{
  "num_hidden_layers": 10,
  "hidden_size": 256,
  "num_attention_heads": 4,
  "num_key_value_heads": 4,
  "head_dim": 64,
  "intermediate_size": 704,
  "vocab_size": 8192,
  "hidden_act": "swiglu",
  "norm": "rmsnorm",
  "norm_place": "pre",
  "norm_eps": 1e-05,
  "positions": "rope",
  "rope_theta": 10000.0,
  "rope_fraction": 1.0,
  "qk_norm": false,
  "attn_scale": 0.125,
  "bias": "none",
  "tie_word_embeddings": false,
  "parallel_block": false,
  "init": "normal",
  "init_std_qkv": 0.0462,
  "init_std_o": 0.0,
  "init_std_up": 0.0462,
  "init_std_down": 0.0,
  "optimizer": "soap_variant",
  "learning_rate": 0.00355,
  "beta1": 0.95,
  "beta2": 0.99,
  "weight_decay": 0.12,
  "lr_head": 0.00668,
  "max_grad_norm": 1.0,
  "warmup_steps": 200,
  "schedule": "cos",
  "final_lr_fraction": 0.1,
  "batch_tokens": 65536,
  "max_seq_len": 512,
  "doc_mask": true,
  "train_tokens": 207700000,
  "max_steps": 3170,
  "dataset": "wikipedia_en"
}
Each number is 200 + 30 x the weight over its row's rms, rounded and kept within 0 to 999. Layers, rows and columns count from 0. The size before them is the row's rms in percent of the matrix's.

# k: layer 3 attention key, 256x256, rms 0.0849, rows 181-191, columns 128-255
# q: layer 3 attention query, 256x256, rms 0.0855, rows 182-191, columns 128-255
# v: layer 3 attention value, 256x256, rms 0.0757, rows 128-144, columns 128-255
# o: layer 3 attention output (transposed), 256x256, rms 0.0652, rows 128-143, columns 128-255
k181,113,182,151,195,262,166,171,249,180,214,255,153,205,212,183,221,205,161,175,229,173,165,195,188,196,140,201,154,194,171,191,177,221,175,196,193,162,220,216,195,176,236,244,213,235,161,217,114,198,197,221,240,200,197,191,216,187,166,249,212,183,199,163,228,188,228,222,220,190,177,215,218,268,209,220,178,231,181,259,197,187,192,155,222,195,247,253,207,175,208,207,177,164,216,209,218,241,227,156,204,234,203,177,195,243,212,252,169,214,174,228,199,212,180,187,197,182,247,243,189,224,171,213,225,124,200,174,209,192
q182,107,202,209,186,212,239,256,212,188,182,180,173,176,197,184,192,234,151,171,185,203,235,162,217,207,211,209,230,205,206,165,158,185,167,187,175,202,181,183,239,206,153,231,157,240,200,251,204,189,193,248,161,207,199,245,169,259,212,197,177,192,258,254,181,212,184,226,167,202,214,179,228,204,192,245,232,139,182,254,144,186,224,217,189,217,195,200,181,231,160,187,197,186,238,199,166,257,211,224,182,183,189,246,187,233,202,186,126,234,205,203,213,175,165,175,183,156,216,137,204,214,263,191,155,192,195,157,217,206
k182,115,181,231,181,109,202,184,162,140,202,181,195,213,165,237,241,269,196,136,160,219,243,193,184,187,221,225,211,207,254,190,175,198,162,229,170,211,209,186,184,215,169,191,219,199,205,246,201,211,203,269,203,177,232,178,192,189,228,219,141,251,153,261,165,202,196,225,216,225,258,152,168,213,208,159,174,183,187,177,124,201,235,228,248,157,165,238,210,141,189,148,181,222,213,231,173,174,185,274,241,203,224,257,193,165,147,172,175,223,211,194,183,207,245,224,171,184,165,226,178,164,205,200,180,203,202,203,186,207
q183,114,233,205,179,194,211,223,226,310,243,194,165,206,238,155,206,210,120,209,184,206,198,155,221,196,218,216,170,205,245,170,208,208,197,192,243,165,190,200,168,199,169,231,142,250,201,178,180,266,196,221,209,165,161,191,172,226,186,219,233,209,213,198,186,201,220,166,248,204,216,198,171,203,207,210,268,173,143,237,192,147,199,182,172,161,229,194,240,234,174,139,222,181,191,214,235,229,215,112,176,214,218,214,162,190,205,208,227,161,225,252,240,162,266,178,283,181,249,191,195,204,224,217,186,221,229,201,169,188
k183,108,218,245,204,172,187,200,198,140,217,213,196,189,153,233,182,188,215,182,181,200,240,166,180,200,183,228,265,182,200,223,201,211,208,128,220,183,202,237,229,201,165,221,236,163,209,227,211,226,233,256,227,148,178,197,213,233,213,199,142,223,155,198,169,182,176,268,239,185,200,158,195,235,228,226,203,248,167,155,246,219,216,230,185,191,195,189,215,158,206,201,212,211,285,177,188,165,224,187,193,191,200,185,219,190,202,186,122,209,186,133,189,189,233,210,253,253,233,213,156,179,195,210,240,188,217,213,163,192
q184,125,242,171,191,164,183,123,234,271,210,179,206,199,194,198,204,229,181,144,184,172,240,225,256,203,186,252,209,149,249,227,237,204,206,193,222,187,277,169,208,149,206,242,212,159,213,215,206,218,221,209,266,182,212,183,222,189,183,230,156,254,219,212,204,192,211,219,164,187,201,238,192,237,210,249,216,228,205,204,257,189,213,202,155,146,211,197,176,184,167,173,176,155,258,180,194,220,181,178,199,255,217,193,163,199,198,195,252,217,239,169,187,194,217,219,219,174,272,169,224,208,169,159,177,227,259,128,147,202
k184,113,219,183,203,232,226,177,205,202,201,236,157,213,194,214,244,201,215,208,181,242,212,179,199,155,177,196,223,218,220,188,270,224,189,197,212,180,191,268,223,149,199,164,247,192,174,205,198,202,180,174,185,172,218,221,195,195,204,187,170,228,204,146,177,173,179,227,217,216,185,217,198,184,198,199,243,191,198,252,264,210,188,168,245,260,103,202,208,188,203,226,199,241,184,194,174,195,149,211,175,178,192,184,253,148,250,176,164,209,253,206,227,182,217,163,158,217,215,234,178,148,233,134,168,176,177,187,181,232
q185,092,176,224,190,190,223,141,191,148,146,177,188,187,183,228,228,217,210,178,179,199,177,253,204,229,211,189,157,195,166,209,201,233,232,172,197,174,231,164,232,251,215,190,236,183,199,210,200,165,208,227,218,157,198,238,186,168,166,167,183,195,179,257,154,241,170,217,160,141,185,196,167,213,192,171,197,245,223,182,260,236,236,192,236,186,167,253,149,218,205,214,159,139,229,207,176,170,213,224,195,201,184,194,209,196,218,172,179,259,214,214,190,199,226,223,220,204,215,157,236,165,219,179,237,216,164,212,195,197
k185,080,195,131,166,194,176,213,180,197,171,249,159,160,233,209,159,170,213,256,212,239,173,228,183,190,187,203,154,215,190,203,176,192,192,185,157,169,232,205,219,254,228,209,228,203,188,245,223,175,216,196,207,244,209,208,231,198,249,233,255,165,190,195,214,135,233,181,280,229,176,225,195,167,166,259,214,182,184,223,223,178,200,190,229,186,240,191,197,212,254,199,164,161,168,199,165,184,162,251,208,195,191,189,185,186,192,192,199,171,250,202,185,246,180,142,210,161,164,223,194,184,182,182,207,181,189,213,226,211
q186,117,188,215,207,222,244,227,200,168,188,176,238,231,218,138,162,221,181,182,168,199,230,195,250,201,248,223,151,180,249,280,209,166,232,174,208,226,178,186,176,193,159,225,123,247,232,142,170,253,198,195,242,164,196,182,224,152,176,222,228,213,171,234,230,142,173,161,233,219,208,229,166,209,247,176,217,161,137,157,217,223,246,180,174,195,215,187,201,172,154,167,246,212,168,180,157,218,164,216,182,232,234,219,210,220,189,196,213,161,210,248,185,198,241,234,236,191,236,210,225,221,192,171,184,146,255,173,161,190
k186,102,201,167,202,259,198,236,208,209,219,230,153,171,192,197,227,127,224,171,181,191,230,168,155,235,139,168,202,236,154,249,261,219,252,234,238,209,216,185,251,204,184,182,225,191,248,230,243,255,192,187,226,142,173,147,205,214,196,210,168,194,166,226,193,233,230,223,215,245,252,161,195,229,168,158,195,191,177,218,261,194,174,201,173,231,234,239,231,202,229,187,258,218,233,223,247,239,205,185,240,198,155,175,173,178,207,186,104,271,193,228,178,140,198,250,171,229,238,186,172,224,223,227,230,189,236,206,184,169
q187,117,250,211,196,185,182,118,151,220,171,210,197,210,193,230,206,196,244,176,192,185,121,278,169,212,205,245,166,190,202,216,159,227,281,145,222,222,157,204,224,199,165,183,231,163,217,216,161,219,249,231,202,173,181,256,187,230,174,164,206,243,234,206,175,213,205,223,130,213,194,244,177,212,213,196,150,173,188,166,206,205,194,218,250,202,192,231,179,179,176,211,215,183,230,182,172,190,203,179,181,245,244,205,221,236,180,202,189,253,227,180,173,209,206,235,218,229,218,196,244,185,233,176,243,194,168,186,178,228
k187,105,181,164,158,215,174,204,186,190,183,185,188,176,249,226,207,218,237,198,171,187,233,212,202,141,205,205,222,205,191,182,204,192,171,212,159,171,179,139,215,218,230,200,202,187,211,214,207,203,129,213,237,207,225,229,186,167,328,233,237,208,168,157,238,178,266,190,210,221,152,195,227,195,218,161,252,209,162,200,199,169,195,172,214,203,222,197,218,225,226,199,191,174,127,178,196,217,197,252,193,200,196,194,169,178,174,154,226,162,205,223,252,231,156,163,172,143,183,225,195,201,224,153,124,161,208,181,246,225
q188,110,190,219,204,215,252,179,159,216,196,190,164,197,199,204,213,186,250,234,208,185,150,224,161,191,209,225,169,214,162,252,177,214,195,187,194,203,241,200,238,192,187,193,236,183,219,213,223,223,221,254,199,143,254,256,207,201,181,201,178,213,187,197,185,140,169,203,169,184,176,203,185,184,167,167,208,239,187,170,196,215,224,227,207,194,187,244,207,189,212,229,167,122,200,211,185,141,219,196,242,214,215,170,210,205,185,182,234,204,211,172,185,161,202,210,231,261,264,185,196,174,207,168,184,200,138,237,240,223
k188,103,159,123,205,218,113,162,159,151,176,225,181,145,232,154,206,178,181,205,209,176,175,227,193,193,198,184,189,201,210,188,136,230,191,170,143,195,219,183,195,221,199,195,189,208,210,214,231,203,202,174,199,241,200,216,237,204,250,239,239,162,169,137,221,176,200,170,252,287,218,185,239,190,186,125,191,265,185,270,190,153,217,247,214,235,219,244,252,222,255,238,174,176,185,208,186,177,250,218,189,180,207,185,189,215,189,153,174,202,215,243,220,205,162,136,172,196,176,220,191,198,193,181,196,177,192,182,198,197
q189,121,216,244,204,158,183,141,143,189,177,209,186,211,169,211,196,231,216,127,167,204,199,227,188,264,201,213,198,242,221,186,174,228,223,203,161,173,188,220,216,199,206,205,259,221,170,239,177,184,219,253,172,205,221,253,188,221,191,157,189,254,276,275,194,229,244,283,179,195,190,203,191,220,157,233,175,191,198,210,144,219,215,234,230,199,207,159,157,218,172,223,198,192,252,207,198,142,197,162,197,238,183,234,210,222,199,184,172,277,243,178,187,214,206,196,212,164,196,150,257,158,235,185,207,206,206,243,186,194
k189,102,216,184,153,176,169,212,208,203,202,212,207,173,185,234,174,253,176,183,174,227,219,215,218,175,209,220,191,172,169,165,206,183,158,170,143,226,221,188,199,256,218,252,220,247,239,236,178,191,191,190,210,199,231,229,230,186,246,235,214,196,245,240,172,170,209,216,205,189,173,208,237,158,220,197,190,180,179,228,145,192,209,214,269,212,171,128,184,218,220,199,171,231,134,173,166,178,178,208,219,189,220,196,183,189,176,164,222,152,206,203,200,240,242,154,169,167,193,160,221,128,206,193,176,206,180,167,184,188
q190,106,187,173,198,194,135,151,156,213,203,209,194,197,208,239,227,232,184,168,224,198,192,231,191,211,203,190,186,210,192,170,185,189,203,211,178,227,237,219,211,183,188,182,246,191,161,218,203,189,251,229,213,144,183,185,182,241,145,163,225,222,223,208,199,221,196,252,212,147,170,189,208,192,158,248,238,190,183,214,256,189,177,202,227,252,215,191,154,236,169,173,191,154,227,197,223,197,178,165,171,206,201,220,167,222,204,186,186,216,204,210,203,186,247,248,198,190,181,133,210,213,244,164,235,231,216,167,163,205
k190,100,189,227,178,199,205,178,195,198,217,204,222,173,214,183,189,246,200,198,238,204,189,224,206,156,243,259,217,208,220,200,217,162,170,179,179,185,193,216,200,214,205,201,222,204,243,237,196,206,216,201,222,198,160,167,200,189,236,241,231,223,185,210,214,156,199,147,198,192,139,246,212,186,215,225,186,178,198,204,209,197,222,170,211,172,203,223,207,231,188,137,174,166,217,141,129,202,202,275,181,218,203,172,214,146,182,192,222,114,219,211,194,214,202,167,223,195,191,252,212,201,212,207,211,199,180,177,173,178
q191,102,209,188,251,159,192,229,181,201,222,218,207,187,206,99,188,197,171,238,225,220,211,189,186,161,201,205,188,193,208,176,215,131,184,197,267,215,184,191,176,158,195,228,145,206,201,216,201,222,196,214,172,189,182,169,174,151,260,250,200,143,148,209,164,182,186,137,236,188,229,173,180,187,204,178,212,166,141,172,160,221,204,205,183,179,214,180,306,129,192,220,234,249,142,132,204,201,219,184,243,224,191,215,200,177,223,225,177,163,204,219,270,215,193,188,195,181,247,237,228,209,244,216,111,211,180,197,183,192
k191,083,203,211,166,233,197,178,228,208,220,197,213,238,202,190,179,201,220,174,210,202,171,159,169,197,172,206,235,259,199,176,213,246,235,206,203,177,191,169,247,191,143,248,254,179,193,201,193,230,206,208,192,168,167,197,198,188,215,156,177,199,190,222,193,210,179,227,138,215,233,164,167,240,230,203,165,221,219,128,175,198,180,206,184,209,174,217,236,131,164,235,224,252,229,217,231,201,200,198,216,192,164,195,204,228,229,228,162,250,144,197,173,161,224,205,199,189,223,202,188,218,213,251,255,187,224,211,163,204
v128,091,194,242,191,212,229,185,134,238,201,228,247,152,194,215,203,170,168,238,187,176,210,216,174,231,233,186,260,241,218,231,192,178,147,196,217,239,272,174,240,181,157,197,216,289,190,177,261,204,219,174,153,193,213,197,147,204,185,229,235,183,199,195,215,202,183,228,177,210,201,174,243,234,188,146,215,214,201,148,197,130,195,169,207,204,176,206,183,206,168,226,154,154,164,185,234,142,257,183,215,233,238,229,159,141,195,214,223,194,170,163,200,256,196,174,161,218,202,216,224,184,272,195,189,205,190,212,259,174
o128,097,206,191,164,199,220,135,216,182,211,207,168,160,188,127,229,199,189,199,167,161,183,212,195,201,168,212,220,202,206,232,153,222,211,131,146,259,210,213,189,173,199,188,147,226,160,159,212,241,273,182,226,176,228,217,259,151,172,235,229,211,189,246,218,167,190,220,194,204,244,203,234,236,174,187,171,221,173,180,222,216,212,202,158,214,122,187,226,201,180,181,178,177,219,222,204,213,217,227,174,243,219,176,184,159,177,241,202,194,220,206,183,189,224,199,177,174,218,161,200,217,173,209,169,188,228,164,224,211
v129,103,193,185,206,210,188,190,240,245,176,199,159,160,210,178,186,183,202,223,173,205,161,161,235,254,199,169,239,189,227,225,169,210,147,196,205,164,177,220,140,145,201,192,231,189,200,188,190,221,224,185,199,265,242,219,223,226,161,208,198,211,169,106,229,191,176,189,172,161,201,236,255,214,238,251,206,214,213,221,185,179,217,166,232,121,203,196,198,193,191,193,195,179,164,251,172,203,192,237,182,227,221,143,195,252,188,166,233,185,194,215,161,179,205,223,147,225,214,253,212,223,253,188,193,196,208,170,189,189
o129,110,231,210,219,195,222,224,197,247,180,220,188,208,168,216,186,219,164,196,162,245,187,215,177,184,162,183,210,154,204,225,218,176,198,206,243,157,228,181,171,136,210,211,204,203,192,193,202,164,228,220,225,266,155,240,201,194,185,144,189,198,201,160,244,253,174,210,146,243,191,218,211,181,166,194,155,184,224,192,203,138,170,188,233,192,202,234,230,199,183,222,166,152,206,204,174,156,171,171,190,164,243,178,208,243,204,238,235,204,198,186,187,235,245,200,192,158,220,215,210,229,245,200,164,227,171,253,199,239
v130,090,203,155,242,202,202,193,168,140,257,139,218,201,183,202,132,212,235,186,185,172,187,223,162,200,167,193,201,182,212,220,184,212,229,200,161,206,170,217,170,185,172,224,179,208,181,191,163,193,260,181,146,195,177,200,197,176,187,158,190,199,227,228,198,243,166,205,211,195,189,188,232,241,212,164,224,182,148,226,155,245,187,169,185,210,199,270,233,195,178,250,196,216,281,271,171,178,198,190,185,146,187,197,223,214,191,257,242,206,149,206,213,174,257,251,225,156,177,187,231,130,203,271,192,166,179,219,184,205
o130,096,178,198,220,199,212,214,145,186,258,259,157,229,176,239,209,172,221,210,184,174,144,207,213,238,208,211,224,227,195,231,195,136,231,175,199,237,141,228,211,195,193,214,221,238,206,170,145,221,216,188,201,185,212,199,160,251,194,160,199,206,188,247,166,211,186,206,217,180,184,265,149,252,189,225,183,177,172,187,218,255,148,188,177,127,188,217,193,165,225,213,197,188,222,193,150,178,133,137,230,178,181,215,226,207,163,221,229,170,154,152,215,187,161,237,230,184,230,212,179,201,203,196,177,221,201,233,207,180
v131,091,185,261,256,226,197,179,189,159,219,209,237,128,222,195,206,221,128,227,194,196,162,228,211,186,200,173,160,209,178,231,171,257,227,182,211,186,257,189,184,171,166,214,181,189,277,171,214,248,175,199,214,172,184,184,270,270,200,189,232,215,178,189,165,185,213,162,236,195,222,205,197,164,214,186,183,215,198,210,178,207,225,226,202,237,212,216,195,215,171,204,211,189,235,238,188,182,196,163,265,215,167,150,204,205,163,218,194,221,183,220,163,222,214,226,187,182,191,253,134,209,187,225,226,213,219,206,172,153
o131,103,219,213,178,124,191,180,159,160,172,148,211,164,236,172,205,223,241,187,162,223,238,254,227,159,230,192,200,199,174,202,196,157,233,201,228,191,157,196,227,202,194,228,242,191,218,178,223,191,167,155,170,193,186,209,250,169,213,241,183,227,177,187,217,169,175,168,245,182,260,222,185,189,181,214,223,189,139,222,211,206,189,188,144,196,211,198,225,171,209,147,267,203,196,184,221,165,193,223,156,169,225,165,197,220,170,274,147,191,134,230,229,219,204,227,213,197,247,216,237,246,251,160,206,228,231,241,201,235
v132,085,206,167,225,259,156,190,151,232,188,171,185,200,204,227,172,172,197,180,211,196,229,259,234,180,185,240,231,194,168,246,185,262,184,152,174,147,139,226,166,224,221,230,195,206,228,212,170,198,151,230,188,231,218,199,222,222,178,173,210,223,234,185,201,185,228,173,213,208,173,152,247,203,214,168,257,225,209,184,198,185,169,238,169,259,210,211,208,212,172,214,224,189,220,193,237,155,173,184,167,186,175,187,240,186,257,198,209,182,179,191,214,182,197,157,170,218,215,245,189,190,224,241,178,203,213,190,209,229
o132,091,204,189,192,153,183,237,161,180,207,162,226,181,194,179,235,195,163,245,188,185,192,203,206,180,252,167,184,179,198,200,157,182,162,145,204,194,233,218,127,212,162,211,200,188,178,221,232,162,198,204,204,184,195,244,201,194,213,181,259,139,236,225,117,165,236,209,207,192,210,199,202,190,218,248,200,192,144,209,224,259,171,233,182,191,200,204,248,184,205,176,178,175,182,178,167,147,245,180,186,225,228,212,205,212,206,200,245,196,213,257,150,175,152,144,151,211,201,215,241,167,212,218,159,224,183,223,179,217
v133,094,145,156,216,134,177,203,225,182,223,199,146,187,263,205,156,247,211,172,186,157,135,225,212,185,153,201,229,145,182,183,159,254,211,162,224,208,185,138,161,218,223,244,225,233,194,227,182,203,186,228,183,183,186,236,230,160,248,182,192,176,190,176,198,198,206,219,177,181,210,219,242,227,244,187,215,166,187,205,176,194,220,234,246,182,178,220,230,211,208,197,266,205,142,211,259,206,214,204,239,163,162,167,203,185,192,206,190,200,205,158,233,219,151,173,207,187,252,170,238,236,265,220,277,224,210,201,223,249
o133,100,181,191,195,185,228,227,164,185,223,201,198,210,185,165,237,222,221,190,220,185,167,227,222,216,170,178,218,233,209,174,144,177,208,202,192,178,148,195,200,192,223,193,208,129,230,188,209,212,201,147,207,216,211,206,202,208,162,207,206,190,194,226,214,223,194,275,198,201,244,204,209,150,165,231,187,224,191,175,165,180,226,208,232,199,203,172,219,213,172,260,239,198,210,180,186,260,193,165,201,237,249,199,258,195,186,189,204,204,255,205,174,149,166,189,250,154,141,173,203,225,191,227,197,207,217,222,240,210
v134,097,196,200,128,180,220,244,195,187,258,202,222,191,240,205,209,233,221,214,170,194,153,246,193,204,246,192,157,211,159,247,236,173,152,168,193,201,162,179,188,145,205,190,231,229,226,257,128,172,213,227,246,151,142,227,196,202,181,236,219,209,169,236,154,222,214,224,181,163,161,190,183,220,164,237,231,183,134,178,169,204,213,165,193,210,242,204,194,227,149,217,232,167,202,189,234,183,223,210,265,176,167,192,203,210,200,220,236,175,142,205,184,209,203,192,187,172,234,183,193,142,225,206,226,159,212,236,207,211
o134,101,179,248,152,196,236,193,190,236,222,226,181,220,198,172,190,145,189,220,185,197,191,137,169,200,166,190,258,248,180,196,212,198,196,236,184,200,147,207,208,162,133,230,158,209,268,158,176,189,180,200,220,176,208,152,220,191,206,187,143,176,198,178,127,208,254,148,224,164,212,266,249,186,211,208,175,200,131,216,253,179,209,206,224,195,259,211,258,204,218,227,208,273,184,209,212,195,209,212,214,191,237,229,200,191,205,195,214,178,220,165,209,241,243,182,182,193,246,212,192,215,208,193,229,192,187,242,184,187
v135,090,159,187,200,179,187,195,197,165,148,217,217,229,174,192,228,262,152,192,162,248,176,151,159,194,229,202,169,226,173,190,231,192,212,168,198,161,192,220,249,197,146,250,219,241,196,257,150,132,174,178,148,224,209,197,170,211,251,174,205,179,156,254,181,213,228,207,226,129,221,255,215,192,185,211,196,204,213,195,175,208,155,212,199,209,181,178,163,192,186,168,240,188,164,193,194,209,230,219,225,207,205,207,204,222,171,196,187,207,185,160,199,180,199,205,210,149,194,175,225,234,215,223,221,196,185,192,204,218
o135,091,175,151,210,220,182,119,236,201,180,239,216,224,234,184,192,207,217,240,222,153,198,154,153,234,190,206,224,173,199,211,184,174,250,262,149,209,238,90,173,185,190,245,161,218,194,156,184,227,172,180,205,229,232,203,170,122,147,172,169,234,248,191,220,195,177,225,218,168,223,223,224,219,183,193,215,219,198,224,214,187,221,167,199,175,248,176,196,217,172,259,148,181,210,182,210,170,228,221,168,193,173,203,189,204,195,205,158,185,172,189,218,191,225,207,214,131,218,250,222,203,217,230,188,194,256,234,180,214
v136,085,193,205,190,216,207,179,209,188,202,192,215,290,193,225,188,200,206,180,244,247,220,194,218,177,182,209,149,209,167,185,190,231,226,200,242,199,147,179,156,239,206,179,188,178,226,206,139,197,173,252,200,201,233,203,239,197,216,229,227,190,150,216,279,224,238,142,171,203,225,219,207,195,165,212,230,172,163,196,208,218,161,291,199,197,168,184,278,201,206,161,255,200,177,182,229,205,188,184,186,200,170,197,261,184,209,217,188,208,181,165,171,207,206,229,242,168,177,216,220,158,235,177,187,249,207,187,233,191
o136,089,175,162,207,145,197,241,241,152,218,200,232,215,188,197,203,149,183,210,176,236,238,171,217,210,153,190,223,188,267,183,227,209,221,207,189,180,136,183,195,250,208,260,250,194,196,214,182,180,208,169,212,189,218,200,150,199,204,228,146,212,245,168,227,171,210,192,219,187,197,155,220,185,204,192,199,206,186,164,203,238,161,186,161,173,201,213,174,198,171,180,171,238,194,190,189,200,235,238,200,202,141,232,215,268,227,232,262,253,242,249,189,182,177,174,186,138,268,197,198,205,207,216,199,187,183,191,192,220
v137,088,171,125,226,232,194,143,208,164,172,195,169,248,164,186,151,195,217,183,206,186,198,234,217,122,258,261,214,241,150,237,218,206,218,233,205,162,209,226,213,220,201,198,228,221,207,212,178,205,235,210,199,249,243,181,157,197,178,206,219,139,136,189,202,182,159,202,226,197,181,171,181,207,220,212,172,190,246,228,239,169,196,206,191,186,225,219,129,177,200,209,199,199,199,210,175,153,200,186,223,154,240,208,192,160,225,169,253,186,225,201,267,204,198,241,262,189,206,189,156,229,247,156,231,175,173,206,213,215
o137,095,190,215,184,201,233,205,257,168,237,193,204,181,208,201,225,197,145,227,253,208,159,225,206,240,179,149,207,223,183,223,167,201,242,202,186,248,171,183,192,177,209,172,190,182,210,192,222,241,169,212,206,240,214,191,206,226,225,171,233,215,176,169,206,144,280,213,197,229,177,196,236,217,137,222,151,192,257,211,197,184,179,181,184,219,191,183,209,199,180,198,146,207,191,222,209,218,203,216,200,126,172,196,207,205,218,199,213,211,191,192,196,86,189,181,187,245,142,205,196,195,173,223,182,150,168,181,195,175
v138,096,190,217,246,225,192,170,281,239,135,181,158,210,236,176,213,209,240,211,207,203,177,217,241,225,245,170,186,197,144,173,196,243,209,196,156,165,177,176,163,216,225,153,261,174,176,222,187,207,165,159,216,182,202,215,203,159,215,192,241,225,232,196,218,216,168,224,202,167,187,223,182,213,286,207,224,194,199,178,192,175,240,191,222,158,154,128,179,203,199,178,234,203,206,201,223,241,158,200,183,158,171,183,221,222,203,152,186,156,176,162,195,227,170,166,192,209,147,146,216,217,224,200,179,247,185,189,195,183
o138,094,214,241,238,192,208,196,172,232,149,194,225,221,251,178,194,228,163,214,198,203,215,201,112,233,237,168,223,153,136,145,249,212,196,188,227,227,221,143,193,185,240,182,258,111,156,219,235,177,246,219,217,229,217,227,209,181,204,181,205,198,223,227,177,164,225,228,116,204,166,199,192,162,146,178,219,208,204,163,197,199,221,204,194,163,215,199,206,134,216,241,150,216,198,208,214,229,222,213,145,231,191,287,218,172,255,212,191,227,269,169,257,223,217,207,197,182,237,172,186,222,143,190,216,225,198,164,209,179
v139,096,176,185,210,196,183,232,138,195,215,248,206,226,184,227,207,208,170,231,210,223,257,169,190,177,212,232,197,200,225,182,148,195,178,242,187,183,222,181,214,207,250,213,202,205,204,202,204,234,223,197,193,233,253,203,184,243,238,230,177,214,151,242,186,251,228,170,169,214,198,158,209,160,203,144,197,189,234,242,195,188,242,183,193,248,213,201,215,159,216,181,178,225,203,232,167,218,215,211,233,187,180,198,223,179,154,211,220,225,199,221,199,278,164,208,209,206,189,204,257,262,181,215,203,165,163,208,213,170
o139,103,188,169,242,137,189,215,228,177,193,191,213,185,195,223,199,155,197,185,258,189,213,203,181,221,239,188,217,214,170,253,192,232,182,201,214,226,266,177,231,211,204,234,186,208,247,219,194,190,194,217,142,224,221,223,258,189,240,246,208,189,237,174,238,169,151,181,199,181,221,194,237,182,182,243,255,193,198,240,216,214,202,173,205,182,215,194,172,185,168,176,184,116,220,189,159,209,192,178,180,169,160,179,187,206,249,182,202,252,214,200,230,219,208,199,224,243,224,131,201,193,227,225,154,248,174,202,211,190
v140,089,223,244,191,192,193,215,180,230,207,213,246,176,203,193,232,226,214,162,174,201,196,222,216,199,212,170,220,246,197,181,196,151,213,202,228,194,240,188,231,181,244,147,248,191,224,187,168,167,205,177,197,155,207,210,199,257,141,202,200,200,195,293,163,227,203,197,203,223,237,187,225,175,150,177,144,212,177,186,181,196,164,222,194,180,216,230,147,191,174,210,187,200,187,235,213,189,151,193,187,159,145,237,186,171,178,248,180,185,206,206,163,214,226,200,209,198,251,200,219,142,156,190,155,196,206,221,196,216
o140,088,214,206,168,169,223,203,235,145,259,211,212,223,190,192,197,219,165,206,203,224,212,205,152,237,213,217,190,222,176,207,166,221,181,197,128,214,147,214,224,240,232,213,202,247,250,181,164,185,177,180,174,196,214,169,193,173,192,235,212,206,144,125,244,194,175,184,208,200,203,187,211,196,234,211,187,191,177,177,220,208,196,169,201,170,277,242,231,196,204,246,273,219,162,231,219,199,182,156,217,235,221,195,227,173,192,200,177,135,223,167,210,219,207,191,222,201,219,246,212,176,176,231,200,136,130,248,189,195
v141,084,174,197,220,221,196,170,183,236,222,226,202,193,179,187,186,118,212,272,228,167,153,224,152,162,187,172,222,249,171,255,158,176,230,186,209,178,222,177,245,205,193,203,214,203,191,196,212,192,202,131,203,225,271,175,172,188,153,179,200,183,156,177,216,177,158,206,239,194,215,216,159,203,207,173,209,234,220,216,184,165,187,170,149,193,258,278,219,175,192,260,177,185,201,189,187,178,208,162,182,224,234,197,195,225,171,202,213,159,225,151,215,217,212,172,176,203,165,179,175,235,229,218,192,207,184,202,177,207
o141,090,127,210,195,179,232,181,190,274,218,234,218,162,225,233,212,204,218,213,193,170,237,243,192,248,201,211,209,232,143,252,169,182,193,202,197,231,243,154,194,225,209,194,187,200,124,212,166,188,207,189,243,197,207,192,200,185,188,211,213,181,179,203,203,236,218,241,163,243,225,205,192,247,220,177,113,167,194,191,236,243,232,223,142,243,218,237,212,191,248,182,197,168,201,216,196,211,178,272,239,219,213,188,233,238,209,191,217,235,171,233,197,201,170,224,124,224,173,222,182,229,210,196,192,158,167,210,233,195
v142,089,206,188,237,171,137,236,196,211,149,229,125,180,216,169,193,202,157,141,181,171,239,187,185,200,183,174,210,219,183,162,234,268,171,222,190,211,235,264,227,212,186,191,201,219,165,209,225,195,211,184,135,210,177,212,203,196,207,191,210,200,196,179,209,206,218,160,144,114,188,211,244,168,194,198,193,190,221,220,276,166,235,102,153,196,216,247,193,205,201,231,196,166,187,175,149,200,172,268,182,126,231,224,156,241,195,210,185,185,220,165,208,237,226,139,217,226,187,176,260,208,236,206,218,204,144,134,260,187
o142,089,230,193,260,207,201,160,178,148,272,162,234,251,213,192,193,208,250,203,193,216,199,229,227,250,164,155,146,209,186,196,226,250,177,214,212,154,156,256,158,207,214,149,231,213,176,168,238,150,173,174,221,200,193,240,202,250,225,145,186,216,162,146,181,245,163,235,197,247,215,259,221,197,138,134,230,195,213,171,177,196,197,181,203,182,192,145,171,210,227,180,167,163,200,228,167,172,174,202,140,211,197,208,128,154,200,157,178,177,212,191,178,192,194,179,159,165,255,136,224,229,190,208,221,244,186,216,247,157
v143,090,178,187,195,218,202,234,179,223,208,209,202,204,162,209,184,168,221,239,202,228,151,189,171,248,265,172,193,163,182,171,223,143,208,200,195,188,262,213,221,237,243,213,255,207,197,203,200,256,206,160,198,160,214,221,261,187,193,187,203,190,189,246,220,167,213,208,265,264,250,175,181,222,233,232,207,235,177,222,272,240,188,237,221,178,205,207,205,241,226,183,214,259,191,238,193,196,158,207,186,220,243,198,168,212,195,144,229,168,233,185,170,187,237,166,177,260,173,178,223,201,204,166,226,188,188,214,207,196
o143,096,178,209,200,283,179,229,238,177,144,248,237,144,200,202,218,190,187,201,189,212,236,166,207,214,227,242,247,197,210,196,275,164,186,189,187,237,236,224,250,143,255,179,214,206,248,170,207,195,195,172,193,214,198,142,194,165,181,201,171,149,231,210,224,205,149,193,164,181,224,215,120,200,245,191,243,202,179,202,194,232,188,240,216,234,209,165,257,200,192,170,213,176,207,235,184,185,157,210,219,218,247,161,216,207,241,197,237,193,218,228,190,173,241,225,200,207,165,226,227,192,164,206,223,227,129,197,218,185
v144,094,164,212,231,175,217,226,244,214,199,227,176,205,178,237,164,257,198,208,233,157,174,146,140,202,205,193,223,170,217,169,184,241,237,129,196,145,229,231,189,220,174,223,241,197,210,172,224,262,192,176,167,215,196,202,198,193,218,175,154,212,202,198,225,213,188,224,241,162,219,246,226,166,183,230,181,158,199,196,158,190,221,160,236,130,227,249,201,233,202,211,155,217,241,255,185,217,177,182,236,212,234,194,178,199,148,181,189,177,204,211,190,185,175,201,186,176,169,217,233,275,179,213,188,188,214,215,198,179